Weights of a small GPT-style language model, trained from scratch on English Wikipedia.
Architecture: rotary positions, tied embeddings, capped logits.
Each number is 128 + 24 x the weight over its row's rms, rounded and kept within 0 to 255. Layers, rows and columns count from 0. Numbers have three digits each. The size before them is the row's rms in percent of the matrix's.

# layer 4 MLP gate, 320x128, rms 0.086, rows 202-238, columns 0-127
092:087110130136129149150105121089108123141123181132114149197093103120159153104143104131151121149094102132139108131118097139117146104122124099118129184144114126147108098110103122100131143135133151128114136189088097138114154152083156140131147112189121146111122161141107119125160154102139089116083136103111128098138127134143171097116127113160155169134132091097132146118159134119126092077132
097:159102140114106138150119108148141131174135107137107155117086143155106148133180186143114127153134128126124116156150146148170066161145115125127134137114125073136120199119099154125117128138147115077123125158152169170115094127129122109130105144135113119124103127135134147102172124154114131171166146131124135082134135136150141157171121131114175152106134172132158118142112102131168124124162
096:136126140118149148123142130087108169142118134120094135166095147115163115104183087126142103104116152138105159107134095118185127129151119121079150152148129126147093129139121119130159101118091146148124096127146101109118179103119148142122130142150135128139103120153078105096124061136126120132115177114167143096137099171116135125126144125134134163132160156132135089157124105130103129080072
102:075135165166165147148149091136116130136111118127086120110120167126151089096089112155121138100148134108141130114135084156108158130144166193135133116133145144130146184147093118155103119112141106113146111163166120146149127123127125128132122116077144121102142111137153080112138120126172130155119167169137116167136111146106144122134104153087102124106137131116139082136130136075131077148132
097:112126123164153148126122118130129145124101153104107112140123100125126136089140161123154111111154182121099108157128123119129138110092148155115102084148143136107120127097082123135095101144137150118143149117109094110142159121124097149114079098164149143144158098090106098101178169131180137118144135111116099116127127111095138127112155097129141158184109129106133137128118075162070131070133
100:135124104132129090087108132146102181130116157114119112118112094104131143141086200122146118137148149112112110133078113087102183143117132121130148116164124126143120152128163129120134173117136119145106127087154112130113143168112092104118177119138115167138086130123133147127165182199127098106110120138118154106142149094131115139130138162129150110112153103130096124141133156099146125106085
098:109126117152134183115090171126103139158128167148111096139142112122132189142124114101158122127131088149132124160082121110137127148131134145121155145150111169169113145152109134128175138130170086113169138111088108129167154137112154068095109105115130121123180084104147141142138130111123086140111142139126161163094119136139130150126163137126082131134157142144159109145135132143136172103141
102:094133162126137159121110155123138146165112154121111136120105112128139102115143153215105138155120087121110135114115124114156133080145127113134128103093122128124109151153070106147160157164139108088133106090128133133122100170141153102109113142078158142085113112134115148129140156114086155127152162142140083130136131125085154121151118132121136125120134115096117125054139150179136128142105
102:142106143146158104134114161117141135162167170124071148164103121117132132146141133094127111138143159107104152119143170138135126140125129138097125155145134166154113112145106118132152173095120120125116153108105058142133142121154135145138151125153153091143175161085108095130113104107085074141143171128159087137142147125096132134131119133097145143154121156162132124130115126144076141072161
095:135107145188119144099119127143142133145148078092138112110152109076191151147104075170144110174179117158141146123136147091105109133124127148155155150159109129126152148084142120162160128149116136113126143125122120149145140106133130137144103145196126141102172150107150145132125132103133109082134128131140101117145123167109135138155131132099115179159126137163120141108133143099169142150123
103:102111114171107119126139105129170126176097120149136094124107118136144134174138141156153149140175113089152145166155162103124154159104114108117156142148141143173053130157109159115129122101162096120131132096145131127151110150139150157125161157145133083101120124107127135124109134143134157106147149152140154142117135183123151125166107145099133123130076112104160148084175142127132127129110
103:138098102149077117099155119087130158129124112147120136120124174093109143138128135143141150153134096164135104086140117131120124148151146141130156133159210133166130110119111076117122159131172156130103113146080143146136116116113122124151133097104128111145130130120079165107084090129098119129132161122197127099113164118148085129115129107099140150108157131172136140112152161125149138131140
099:128151159127096092133165145114118123118113102112141123172135102128099146194116119150155092123137138133086144111156083125102131101135164166122160118114114122154122145113128098079132074089091139138152114149149134134127147067146146128135094151158163136130153112107127168156148122177094120108132140157174127101103133113114132108111084136125122123149096112112096096141154147124166148149135
094:081150156121118137147112142112135118162101145140119120138123099137117152134150126139136128188103146110092103094142114125145153094128124097187131081079133116181143128099097131150083161127135127123145138143127130067123122085109123149106112120114164153093129133126105124104111178129154109109116137112131158153076115098133139142131137149117147131074140143141155116114073104112090093125157
106:124106137110131149107135150158149133131125149198114148141139130112144150130138155138156185088131121126132177156147121084134137135162129141139152180146121156104113126141096104124118160151188096121134101099145122115148094101107185077111149139100131152129139096142126136113112119153132137106137145089167135098143151122085077100157141150135119125130133151109131122121159143156134170105082
101:112111125118140091147122103150113139101122169161087134139117110112150138101112132166107101112129132103130109128144145108124120131131131097152162132107157105120093161141123100165133156087086150150128131161135129125129077114122132150130113096119131129160116105108084145129116141142134098165138152094087057140125106101146130167191106171115180109116159110181120103133121126168148155138112
098:159099140175139177162119145156137151117105157163106117136128094122114112107131130164050175124117109126115112130164147137135133175138104096133145108098158142122095132142099091136065138128148119139125148072154109148117108138141172150130109111112098092133106129153128094124127121137114112097136125066152130128121164086131146137130148115096163118130128142124150110129137086122167117102136
110:182092078111117129120127162150114131136147104197117077154120083136120159107116068127136107130127114102127126105145107127111143129106130175121150151086119129158100145161128085134122166097156130144128089124119135120148178101126130126123143172135127163103158130085113085136099172167150142095139146129147116182140153136119124121134133120165149114152114108119158138118141128137134139097128
102:143093115125108126106140163095103179093118137175128115145106128123120139189158123100134130136074122102139143102110089117128134131122104098119122114106124111147150126132137170110133149094081182151160135181102128086153102119173174098113105133134113141086132114113099106131146148097143119092139167135142131156152138143106116123148152166122122134163160123125103119077128114097106152139114
098:168089092113141137154139168111115161136094144132151148132117160162140104127099133110129118150156184080143115138156062129121158120110100149138140127138144105161143137124112103116135111104119139165135114086105100131158155100180137110103149133156139095136134151150107128099123139167163095123104145111103104128106110152111116149142130087105144143177135115162169132164109107119171124088135
099:102150129152103134140111142135099094177146111145135175141162118177121136149145129167120148152180094110130147120142127129119140114122130135114143102080127119115133097153092116101094173100118150119134135160140103103132136194135156141171085157131107156106120132123109150123126121119163162148122177125106148124107110157101156106104154086158125113079161088152110151119151116102114097136138
093:111132101104132127138089092151131143149112131123117121153103066095129149135115101129147149126145121124146131137120106129110096109114084110123164142122141100147142114178109157139121104111167124124081156140148103132146135158110123112089162157147096172105138147083081126103159113136102107123121154099126163113153159175158146102122207107119113116105136136167149107112154152115140116173129
104:153158112111142160155117147113119158088151154156105159166151137170133164142151148140154148142127094155105147120111107107082104097114130130127122141141113089128124103146128083101124121081127101117094130128178122119151115141131142103141127132125136135105139166085116112142128138093158134058161128159162122167162089177105171157167125112138123135127161101140129133141110166128141121085129
097:117155091147126130123108091117118144185106160151090113112076122113180111136141134144153110085124152117141134138111122149148160149120128102081156124114128104208154153165151149134103102125153101171158126135129143139115121104120159117128127159154134139093125110133112143111168158117130129110122134172127141133092137139110126111162147142098145088148150086111139130118137194136130134078111
097:090159098134128144145071107108101135137093121143083159174148143139117153135112119126105134156160128149106121120154094148132151156102080155140146084157094137143117120137147129136137161156128117117141138104090092136119113153102108160155105142141082137136102089159141112131187129114155154126137140134139097107120132156080140130093124114126100121101175092091142145101122141126108122071157
099:117133130126117111108114119130107161090121161142108112152151093138133147121115166144133153102112098083104145102131121095193143132098091081122097138123116103154111101151138097127110136114139116098107156161110116166093133154165137154093118138122113149142117188146128138119115156154108069100160155101108102129111138136170109153165161171101104156138162127140161142141088126155110124122117
103:120137131105167151161132125098100120121160149136134168137123128109159127129133118192071149146112113161141124119136107169156111156118149121087126111120122136136085152117111086136064167160137135124156126128152146125146150103127152121111106153116181107104130119098143163119119096130165114115148113131143155149154152115073162135103141164140119153151140111078137129089170138167101128104142
097:131118161146100163179136142154088187124149142112123131088148096128100121138132131126130112115204126106097125089148126137125168167107175127146132130159124144148071156153106121124106139105118136128130147098153089165134119121114158079112128152143153145113122145136145115126113124192135140116126132140095166141146158175113107096117134123102095142134091182101129139129118133127142114136103
101:156154062142120146103113130087149144169136112124155134111114107146098152161131172134122123120157139142138202150159107136138146156111119150134112164119094101144106097119132143091148115103177113152120157111155072091127121132142132143136148154149083121121089108120131138092139122127116105127138148144112139141103154172155101171103091097114095122150111142128137155139116129068148134144120
099:136194124109109146101142146111149174128128115117144141117112119119085121119104144158119096125113106178141165159084075123116112120096113132111140140146143101091092076111181137144110120133155094161088112113099129131140121122187135122115152119150133160141105122130079127132150136132159137155111118133159073145121146134147112148116094132123109149163176072147132138141127119119130115131165
106:100104167123140112126136115151107141149086158092117159156114185126140130146139130181109112129105149108095121128175143095079129111122112095097131099117161083152115143115110122122146123166092135136157151123085114165160149075130136163103106132137101169131125108110141136119154099099135154144112176121159122135082121116151124153152139121127111123124118150117168083124152090157130155149107
101:137134118109109102062128149103116163141111116148078118133074118152178112121135107149134104147147158182143101129122120122108134135142190164095125136154108105164129134126150136142131131138116141177117132126118091096153117128133162098126084168116154134126111163161157105168101109101119102155121142146086095151147098159123133154144127105116172130120091122140128126107158090118117164137146
095:085165138161132097121096109101095101112152107128140157171136125123111167145132119105131090129106104155128099079097092159111146137142159129134154123168154144103092090125114120131129175147134125155147128102140125094102157149103140132139108087109155114107114118090112119087165118102130102090175117100120105116147103125099123115100093141139119097153109145062111103135156146102109143138105
101:145176151117097161145116080116112147127089099157127164118108142113140168126094102155146117141183139100143158136135125088142167132169156125098149107105111143140148160138118091093122118091115127120129153174141130128119123083108101081103104174177110146092109139133113143118125109115140148152121132118102117129092145163092120130132126169127149083117144126133083122112111116147107116079118
092:110118147127150128111137120128105179154106164165161084158112122133123148123104120145125102099107139122144142150126112150164138149155196102108161090137130116133099140110136137114114205092170150116113109152142132139111114115142126114117133117126111152127117137123128148141150139106126136084140132116131141145119128073100102185127134184123136132113179079131154135141102116170160141113069
097:122163176092194165137129142162125163137154123154075147136149150082123133160102157129127143143117117106132128102164128141140152138132151120135119157136153118136162155137115148115066108152126135128100143149112130089159124145129112136095150129142113129095158135100095155139128109128135131074137176106123137145120128150161169153123169149117089110163106153141143182076131113118108118116116
099:159156151134123210134119124115121163125171131089132154105095117128144126162194111174113115153121130115148151131157144115122109127095149089098121164102157124150124165093073165155134135110151117150115159091116120087160106146169123094124134145126138139125146106097159119156113118169140136128175141137100123148143141132119118122111143120139105113159146143114145126145155098111116110091091
# layer 4 MLP up, 320x128, rms 0.0865, rows 202-237, columns 0-127
102:148099115137078128098091158150116128150143107145124093134115099151139135109094105126138126142139114096064105085172133123119116107108140124144096136120132142137139113130144109069138132096120173141137118160114145144147124057149145088147150123111098107171130167142124105136116134141150123140127139184135143125151112137123081112099110135177103142153139168103153130121168143144148171162155
092:139162171176133128121142148109158139163102121085116151121101096183149117111147132115125080147118106160163147130177153112144091096082122133106098148130141151113097116152129143090142143126117101095123097158102080112118120101094132136156111110123154149170159120081158144134111130147147130138089141147107147133136106169166109114159091113145137146160114135159097120117117124138105115104154
101:091147131139102157111142172170164117141124124109103111125100124122095178115116164125148112116146138165097131125170104160109174168140180154147106168129114143118087130150153123119132166127096142086164143181138088127162153119139085114109138110123149170144104132141154097153133163137107116128129095124108135125147119137098091119137134143116151156170121143122085148158137158163114134150131
095:144123123121113140144145116100143112184131082146113121124137093142120170128140119118120107168094100108122120143163127123177076126114089135133113132117090096142193105112140084152091123175093122128148057092109128141059123138155126135128128108140141145139108153134093161124115134086114132132136132122115122112093169157105153118108085134120142163099123107138126111108123112118121098131155
096:118104121107130118145142175068110115120114154147106136173126130124138086132124107135127111120136129175155162139103153169112117117120111128163107116133152128128128122084163125107133090127118157133118105145136123117140187114092115178115149085147134156125189151107128109105104098121146133101132114141137105130111158181155176110125114089157174123129155175105146120091115177143142152124136
093:125124103138128102141143116109151135184107123107102098153102136155094136155173118195129140125164082158124149123099162139146119108106110110113131130161091136156113159088137142078132107121146116104148118111102155133088149147109090130103159164134119136103118160108112099111150109146120140126139128120135107088136185145158087104113129158171155112128153098126106106111122165116181124129106
092:140131102097123142148111118134117119105086136142156133149159093129165135121122122115112103119099134140144128110117167126115132144121160138131152134128121140109145122113139149128149129167163129119136104117144137159169140163121155158173093139094072167127129130106161135134186169090124128122141131157078129100096152175147080202091121122115099097148141115112128179114119139144148094153089
097:139104112132144124110101136116100126126160149108127106154151117110105108162078151092116123131116098164171122108081151165089155120134061109132118150119155101121129092129146182109169159135099153135140144082163133105076109108127109106146147144158122114148125146131106144094138105166138098153148108122145113122153108112154118124092140173092096123126099150133112138172167122107123126135146
108:098120078110137150144131108126147134113106111130077144133086146115154148126129132124124113187057136107171143070132121138095179133150092144137111121140159141150159084157114119157128135120093101109130147083120124164120148098113140138136147173130107138140097158110132145088148117109111122132126126133141124141128081111117139096118121095101060105127180132113157122147117112107127153131124
090:152094150168131160115112127109101125123139139122119162103136142104140128151109126125155125155197147164121151095100092107145115131163111137123120149178119135136115135086133136128113105106073103107140173153105162116159130130082140106136125148141113114084098145124166158152126129095131134095066118123095087144100120110113111182168086137120143119158126148133136105128102138162123163152131
100:121190093158116166092123076121152107127122144145132112110117167152102153122100111144106142139178158122136158123128130126138149201114115107129102124132126114146164108112133141087128117148174082111121157142153115088112123115156086046106096142104110127120151130144131104175125115105119157103156107136111103123139136132116130112157131130136137134096159090121134121095119145139102137101158
101:142144108168132139120109151085103136129133133198157120134167150131101147127135114116158106119146102099172134143122124152092175147140144136147151110119146127098120180169156135154104148104117115127131111146123094131135143142116081119109109107117123115107130114116146127125088086128096143127129122141125103127187156131095117151138136143074132138123101115135078133139143186070167158094158
094:147163111123122133128106131111140138141095131118107117121137109110128136122161135117104115114119095118112127112169139125089117125077100082205188122111171120123115117111141119124100074126130133122156092124166077115069096112163087136104117123132148149119124121119141122164096146126130107142133101134137115116127176147178125082125132081132160141145138113164107139112117148138166090155151
102:124196137133133122131129140137161121140142121122137088104117148143120118134115117136103175157132158120130154114152132135126128110105135139108129105117124085139167100131143091154087156108172145131106131111125133106135083100154110161129134131085152132133104157102123106119106157095164126145146128145120123140121147132091077124181173105129100129134157109094147190069160125169169160164122
099:126139169110118126180117091102112128108163146121173137114123149108160095120164118123141164124167181155106154166143139113102114132093139139148164126122076141086132166161101118127086169140139146130133087133143138115122148120154121109111095128133142184128118105164151125124161130142125163147153130117114127116137117162145134146135141112082114142180110135144170149078120109171116118151147
103:165079089131121135101119119120129083146141151115140126079158121159085115142130136095134112100144119083110150091130123107119092195138145153115126138136142117130116161106110146127106125117130122118131141169149111104139083093157114118140137140171109106133140146122164100143126097096091146068122097155154137138129134150144104150135144104103088103128126146136090140088160169098080136155107
109:097145137116131124099111151098208125133087142159153135133143123166104142127095134162129138122118154134150109132151127130113169165128156114130138083141155149123090155150143124167160080152148135139133098143134073123141156133100136079145180079108122116141125120127106097122154123140120133112117111128169140148128141104122097132125085110128124138139122111167110146115168165167135121178173
114:136092100106120169137169168157136119089124148135134146110126149148117157121071106129129114150136115100163144169110103140105133167155113090117101117146121192161131130123139146122094139117124069076102130138106138092113136095107128150141118156144139137122154111118112131121141090084166119155110149142140114102095114139104141171152123137178145089136117101079118118140106128156102162135143
100:157152120126119109147122122168111141139105098151189121143135094108139094153155094100139113141121148126180170142109109112134089089100156128099132079141101132122159133137161124128107147126145104145140116121144106146132096109167136108106156110104140122118117104133138102120128154112110123145107130175110184116143121113147148140152156110146138115135101167161175169110137081111175175149174
097:110136132133124139109144173143143136085099115125127086138159123106108149119105147117126137115133121136121075149102115129136118144082141132122093113107125118133152122128143143130076096119126149165162102097110162087117087109155111107153147115130190125146109137144107118195156146149141129146073127127083163139108099132131157100127190125132102106138126111171117078137076131108129127117153
096:127116091147103098117116101139100143123124093129129119107152125124155090122105109134061122163138154127120072113095131142094112128131152135127134131093146150138132097106133097096102140150156100116129156155091131100102141115140138134193109100104157115152128130134148121109142091122118115091092147133100120097137073103079092115132204138121134136133135153068136160138129154106127131147123
097:120134091114113143097127105137118120109098082135145109124097130137152166140123131116178116104109133153136091132099163127138114082131153119123134187121130075110159131150178171137150093119158103103091112110134115134137121140109099109097138109127077124152125115141126138150151116061108131147157088085088156127128105141159104147106163105144120123112142122142117089119135087114151125175108
106:126113154146123143130160152124146112165172101150137151102145120146160118116096087097131134142117141163158101175139121150130175181151149153162129162124151136153123161120129117122091152109134186135119166121122114132110107143089135142082106128127113144108135124167148139119100162150129128161157112120136131077133187132127085094178152128168121127098165119153139138139118137169135096128137
100:106134158177202108140129130203129149128112106110119114137095121144114125103139148124126163181135099110111111108157101119092102084089136107155111148150124116084116100121111105121160138109138124110086105137122148106166127147123139137141105113125140132143108126123127157150130110139123106101096164113155113135123124110137161164107146100142129163106086141186113134122193089138118133134142
099:118110128145128185145109129115121149129111110139156109147117124144109063135096103142116101116134079098149137101110109094151136128126115126112106154153134107141119129096115166099125096141175106109138146140119137133076104083136122149113121118122108136178137149080127109150099115219152149069138145141117130131115133097143078149154181114138131138119114150142138115124097138138127127172130
104:106141116133105145125079139148087111174149139097144138060144159094140166122143119114086102153120111075151123150098106135171124173141137119078087126117116141134129121133148111111111127159133117127107145150150089126136105136157126160142096160177105123130121123138118086142152083104098133079086146121149131115104134114124147147110125138173125138115153157109180104096108124110114135112124
106:144119163086089164187111095117122113137118151065167131062160148133117142118152147106096133145102098123150150158130134152173082143178162132128134117146095099138152118111141154117116080119141099138089132131129145147136101141154144104092107166125147110095125144153138140118110066131133071116102132137124124100121137093108159138146129135142144120123121119142113124138136083139126118127125
096:113133139097139133148172121126096153092099103156099132123151157097155111121185150139117112117133129181138114144106143126132135152142137156167148114144150103123139109168153128151130164118143138144140127117108111148110135111134071112088193157113091143114105131126117173102118134144088139125127122126134103107157131128105151118161121171153114115141088125140104097098146150148149158053078
092:086130112139117130120076099106127119149127124069152134111108124146094144094135101127109149104178143144136162115133141102131152146103124161132105140120126133116128119128088148086087143168148102120160146084124083117154085122117128130134094143129142143167100144168165143098146085127147126155174141123140110165149126125134162132119115115171150178135160135123166102108175145125139084106127
094:090158129147143118153129187123086081125135139090119137106178146134141109186145093147162117169127158085143128118131172170094121128142129137113084129123094129155111147129120134158156122120136155090121162105144125112137117109107122086163135159135106137107108152161100149142146102127107105122098139111088128116119142143130097093148111108114155135126128159135069144099099143132118096108172
094:143124065106111111078119153141128086123150146131171145154107131141122144150115118085128135128109078105082096151112140136114125128075151118150122170118108130114125086143124100120104128099131151090156156165124131102111166150129113080155117154140152132167118187114135132138131125127125111086119108108137148161133141074135126104085177136105143108118122093124146130157134108131142139082153
096:139124147098136133095094107150130105136125129129131147141162144087125103163145095115128110087144156119116127130127130115153139146146124100128142112114089175116123081160129145105105104140165139087106182122110136115142146147114108167122137172124161128111167092162117139143100110117109172119153139099160094120111129157140147095099115187115112066119146121117165136146144090171160136097156
093:109167137106117086108145128153146107105143128101125136116129168157124128141081136170139129103146178160148135109149105141114140133146135178146126097107172138078105103137108113122128120109183135124151147153158117077146121050110132140126150110084108128160119158130108166129090135109165160103122114133138163127119110113116115145151142127121140156160117148099081123138132132097152171114158
099:120177135080144148121136100166135130125122135146126114133104149122145165131163137139152127173166167121145113164143107149120078135122099123094126106160092136140136162131135107055134129123113140127107111129104125124129153112127112115140098166114131150115136079144108174153216134123116134140078140164124103152121124149116109157105142138138144153102148117128104151071096135094123123109143
092:126110118125082085147120099109152124100112130109112127117064112141141125121121107145123182130162135139118123146128104145130118145133110102129200101107146117076067150152147078166165137103137138151129110170164117149117121141117143115122087120124140133161128156121138137091140091085154105131168131158154104106157113116131137147103090097163123173159098120145142136130123147115113153121105
107:116127108178086142121102109142132128149114159099148122162078106130133095145132108131093087100133125132136101180107132091091105125112084134088126110119095127165118159105093117074153138113143160140119106121152181158116127134144151121159112180116160116118082127141109083127145136150122154121166138146153130113122140122124136134131124115135183125116112110108104126134155171163153119084101
# layer 4 MLP down (transposed), 320x128, rms 0.114, rows 202-237, columns 0-127
100:108140151115106133120107127130109124144126161116147115131073091125181140109163137127146167186155108138139082104110133118145123110145135138131115169153140176102128137128139135114084165160097124109105177134161145129128144180112118102119123146139090140157109150110115090132117122118143117106097127108069114142152104144189164090157130136119142102177156142137133111159112139143162154134136
096:173152117134101110123137096154052136126115086117139099119143138145108126128113140153073142108147136071112119075146133137114139154167168114139110106154117103153140176138128111133118121144159134123133144171140158128097130171168107156168096113124117135104122100159118134173131124119139107115184145142162134097083138141113128140077117126115148134121123174152141116106119145142144136159104
101:137092088194119137123130106161103091154140163146161117111139110169147150143161162075126147120122132152109167094127140119136132114143130150125132114134142148120146117118126160144126153124080153145126136120136105102158182146116123154138114162097136118085146158106132077138151102097084081158107169156114080111132143142103130129125142162151151117169132113109118149113175136137148115155136
097:167129124154129108119165163144155054137127158105119160118168112157117112137145147171124099165138153153126140137119167108127129141149121097124130117139144125111104128145121114097093111121131152121091107089169111140139180112092170131094106122120121116160134178106120135160126141157149138104166109136100160119129096138150092124166163118133114116158134150116099154113147116190103126100090
096:135126129129095136171117150125119108151092114159139143091130172127118154167147142164100126131083158149109143127103132150096175079168140136109133140159128110105146099119098108160137114143138123152151104129126106098086115159135088114112139187159121116114096157111144162149126136123145161157131130167139142129093134103116125167171151132103122134111131116156137147165165132051112108123127
096:150140115125133131145137129137129101096144119135096096136162152164141110150106098127094144139124120145160109107122100143128145151119121162142097109122123093062135120172107137130143153143158121117121122116123127127044122061132084124125176159162112106133101111149139148099108163082121117133113042110141098113130085112121128149145137131133115145152161129089140121146110117132104132157114
095:163113134082127103115118125086144114109125152100103104156123119134100135141177144147126101113187167135132106166169132144117107123147147109116141110101156100108156085145144118091137123115095142093131105145116135127138146105097114088122126160118111127124123113098134146128140097143162124158138106129164096143166119087197136072150114128141116107149122106190103165131155132114136090156143
099:111152148090113158080151113154131144144127131149108158117119124108097152094149142138110158146143133105094139132138176149094123081120148129157169062110148127143127117104103102128131121113113108117129139075133153144148138166165136159160147108085139149120122148160143119103151132096096202120139147168132161122132123114167115117135117108141144183101144141142103154128150180140131128152125
110:133125112119130128128121129178138144160138145095091112140093166131130148134119123097075122097111086126109105081117096124144152124136140094137140141156115123124114157105123114158114153134094106098136132109159090148099131108137096163128173129099164136080140100170113162089152097134109140085090093130119092152115119124101110098112067116114150124144141174148146110119132137112130093080122
095:121153121112123099102132145157163179127129086112165099133146111085141108092148134149109152122137147133150096144173135112126099158111107123164092150148126116168117124141134157131179140129148115105134116142134105120149129118125176122158123123179142126110149109088149066131093143156117106146133135130113154148156134149151116099130151134149151139128153099184080176135087133088105086126135
101:187140187153136089144121196125094139105154102109123140142181110110121204102119126147130115116131173104127155099124120120139098089136138116077093141120146137136122132122137125139075106121118136136139103141151115165147117111144110085141103130131106175101100124148131141158178172121105101154150131119136136137118115117170143120138133124162127134138123152096120124137148152131153144155160
100:127142101121153121120091127115152125105117140162134118129114100152122122117104151079098083154135125102157112142142148113152154168102123112107086149114112214108149132119129141134119101119101144158166144108171142138135137114120128108097135164106165126092124127148150107171145127137167124104116104138106128163153112094075183132120083126110096141125112161102150094155133115108127122099087
099:143177075109147123130114127148136109142154111130102147085162126109101115092084122177109107124139153151154145094095124117133157127083130137124108109186138155099126147135137089164073163122136114150108149113127129155101126099121132115146119139108156096115151177143110169125148147152140144074104108163125127132172097138097133137119135127175119131147112129088148119149171126138139130107093
099:163106128080124154119099133127175122103173079132123147157087105123170136173122109129108159084130114162108155124194120126153111139175102183126111119139149141103100127120151107140108090102164115078128138150140088131104126163127116112157141134165108135122105109127122139142126144127130102106083120110126158128138151167118138116101098153161139141138133124123104155155128141178130113149098
101:124126114099169136116117138112107132125105117102141089105106129128157156121113107167114121147110116148136132119089148185136121119122136163124115145121142113137122146142152155142124100125066129128130175136121118150155171115096119130161154127141113112128082198108138180137145130100120093135108140159129086160060109112135101132118093140172120149135104093108114144137067109100126119097163
101:085140117142151146117133160118141117145136127158180151098096108157143134134162098085154112161152122127147148118126132120114128117144148214115135139172118138162147126169127126089123088140123121130156113080144128113190107108106108115105125156145180085145147088118165129145116119107122121086087148120154130139112149111126135090086144136129130140133138125111119106139159137072133127152147
107:106084089179108116121154137126131121149091120112130112132120126126092075107086151115087155096146137112115138121136067106130117127138128153132112132152172149168117137151179118175104132088166135115148119134144160106106140113151102114154149110133130116127127128128097132145104178138133178122096124088121122155182100152115162125150103112136147105144139116097117143107156157128107085170123
104:157142101134134139088155141115120130130152123146113096130157093142102129144135130152092120099150133090137137109158131146130081148138129145125097121115084136114143140172199123126145133127141153131122090137147162134124088073157101095107138122113144127118105134123117075125101146139164142100177088089165178124129117080155108124131114101174106112097147107125109113088080113132127119139141
101:120124099105159117169122114177094109151133155101127149105179120140165139113084131104160117110174124156131156119122136100131156124109096132140146111158100131085148147140121115148120118119127123157112111128093112129094107138130147144096089053136151139092133129127123134136120109153168155099130114115128143087157148087115169153150114107126081093087117115130138165129161184142153137120107
095:133145056159157129092147130116090156143126133113126150143160121149129168096096117162123137094122104132112088122145168142126113138130136095138115126133103161083090096160163122182130130181126138161120092142134092112180120116136133117137105138120129138124134120155083131131085135068118155137133130094135117114085130147128126147147117155164128108147116117096148164110136139177137147141160
102:080145113122107130168128157124143126151143165153109109161124148122123109095160137140142153128129118127137139121095176124100137107142115128127145118142177106189121135122152135091150125166090123134147097152139130120085101123117137163084097102094128167159173131109097170142173137117119136125110109146171134153146072108131131146104142094161140056116150108153106115140140119115115140147105
099:150110116176070154119139172098125118082168111126139168133144135104149112149111154125126114127118144122109144140158156112135111120137195115116094133127142147095136126113150140115120145123112120148136108117098169091133102114133162130159124158069151105121104092166173098161121163078119131164122106146109135137065104107133142098120122117146126154116105141089117109155155124120144138101164
104:147149146157122105101164142131152132202116131111143114109110119128137121111131134155110132189113145149152133116148152152187136108107150160099143102085170103111099142084092165130097151145154101133144174154142137153105150094172134124117095125122153106107124111157146131117120126162122133157124124137131130102111154104119147121141159157150109120149118125129086086139144099160177180132136
101:142127172156178156063118118125140152151137142127145130179096121121128111138152138141109106098070130112158136134172121108137129131134134114104132134126151125150150144122120127147106097153142139095153145110146174148176138142127140100155089164151165106117123113139119130151140173123128131107134187169090099142126093176147126132140179132123131120160098103128133126119179125154102139081146
096:118132130098153135128120173096135098130174147127085168178114147117135152125152143138127110136137070142122161132099095109094174158132096122134160154154137133158113077090149113118114126156093125106159114118144139110119123132111091118130121075104105171141134097127134102151167166128147145145120140125145095129100109113107136139144089137157137144126163181142152108127087114084109162129151
104:106114138122137148112095122113155089150156136155167120131085103152108101115169142106175106151110118120146119112123164088136102138111148157120147119170116135151134143122117129116130109146112144119107121121141124138166093135102116130155148133117186142151181121137124121125102095122127125118072165181145124138143126132144162073101123142145117134114154141107121101150219123078120100113156
108:127162150170109138183119107140125130123139107110151127105143133102112102118073153135144128117134170118140137150132114124154110128179117134169144095110117149184155149146149163116167127139108066131096114129135135122097154170151152124136128103168097128143128114134166106116156132122109110144092107108115098111023114154139146122170137133130116134152135145132141158112125144125104120119103
099:102097105127150102161107148082137125141147146115109120097134130132159139180145172079098118176122129186142128182146127117116136096126113159141153156140123160114112127118155138135081132122139114092096135116108108148118105126127134115087137164153041096113185141135117137152100122139101093116133088129183142102129132135137132116115151112154136157139113126119126113164120130102115116138144
094:158117093124156123145126138150084113127127088095167117123152129134122152087101105175134131101141148174151143138130133124146093099105128137119160113137149121106179122104134147151126139090100162116103131145126153141133164104159114111150201145124122115118146100085108164147175187140136165108108118145111096113138138142126118139186135118157115137121153131104141111146075131125088148147148
092:133146092148122127159102160122122135101118084108127114110081091099148143119118145111124107128108128078105102154110105101126156108080143092121183114148189146118142129153149119115118084126143120129151093130093134137136087155149155141097100105110151118156144132132085125117124141102150131148152168142167138144179098120148139190117103161115099100123153128145114131152163133126115136168114
096:129126197132098115166164098144131163118122093082132178095085135129074149120156149123146094142150105155160118138134122113156157117115161106111148184122106144125126129121137135105137119147153112136118113132157126093137127121139119080151146107138094129117129068141105126128181092104142124118150142119160078116145167137136135144152164099106149136109131141126115097089148139164163139130126
095:101117132128120132141153132128117115089088146090139130137142111095173121136091147089113084131090136120171173112108138156136088134163136119127129149070127167152101147081138101183122105105161141125136116131075116167086149116134152168122128160126088126074113122124117125126137164128149102099148102173150169113113126147120139120117129128119142127116134143132100137146124115110091140138076
097:162093174138123138147137094109107123150133143159136110143106132122149136107102124117165092131167099131119117146133153109105119098113127119115176113069080119148137125108120104119119108116124103134113156134116192192104109175171111111144181154142108166090102111143118087123120119154108171109113129121153107115116127111124123149102150106123107167105154093182145139117125099104132116134135
094:139076126136142083156105131128153100062125096143127113129102117104137150125168152136095129105124105110173140130103120112103145084155105131137152165108128137079111106143152138189125135122152144157100127119129114115129107170110104147115114126115087125112153130129113158110058146144133121121108102092132129112146109102118142092123148114118096092140152150161178118170150130149141106159091
094:128120155126144163117113128136131173125125136096162132174095114141145127124148140102109132075148161098142166126117144097148146124143132146171105127145132165121136141117109092129119155125073147126175164115131148075119152098091146167139109105091114113125112083131201083125128146118128151150117090110082148158118127159155153108113098138118109131119096129151131145110149109151120144171146
102:108155133128149166153103107172159162172124117176116133153122136064124150145144128105104105122138125113107075152116131140130152105105142128111110137147126131119129136147092120109079130169148103137098152110173157094139137133147094138117131122110169117133121112124113120157144103141093142089141143083113155138066124121113138194132134137113126122169132145169176140106125108156115156094133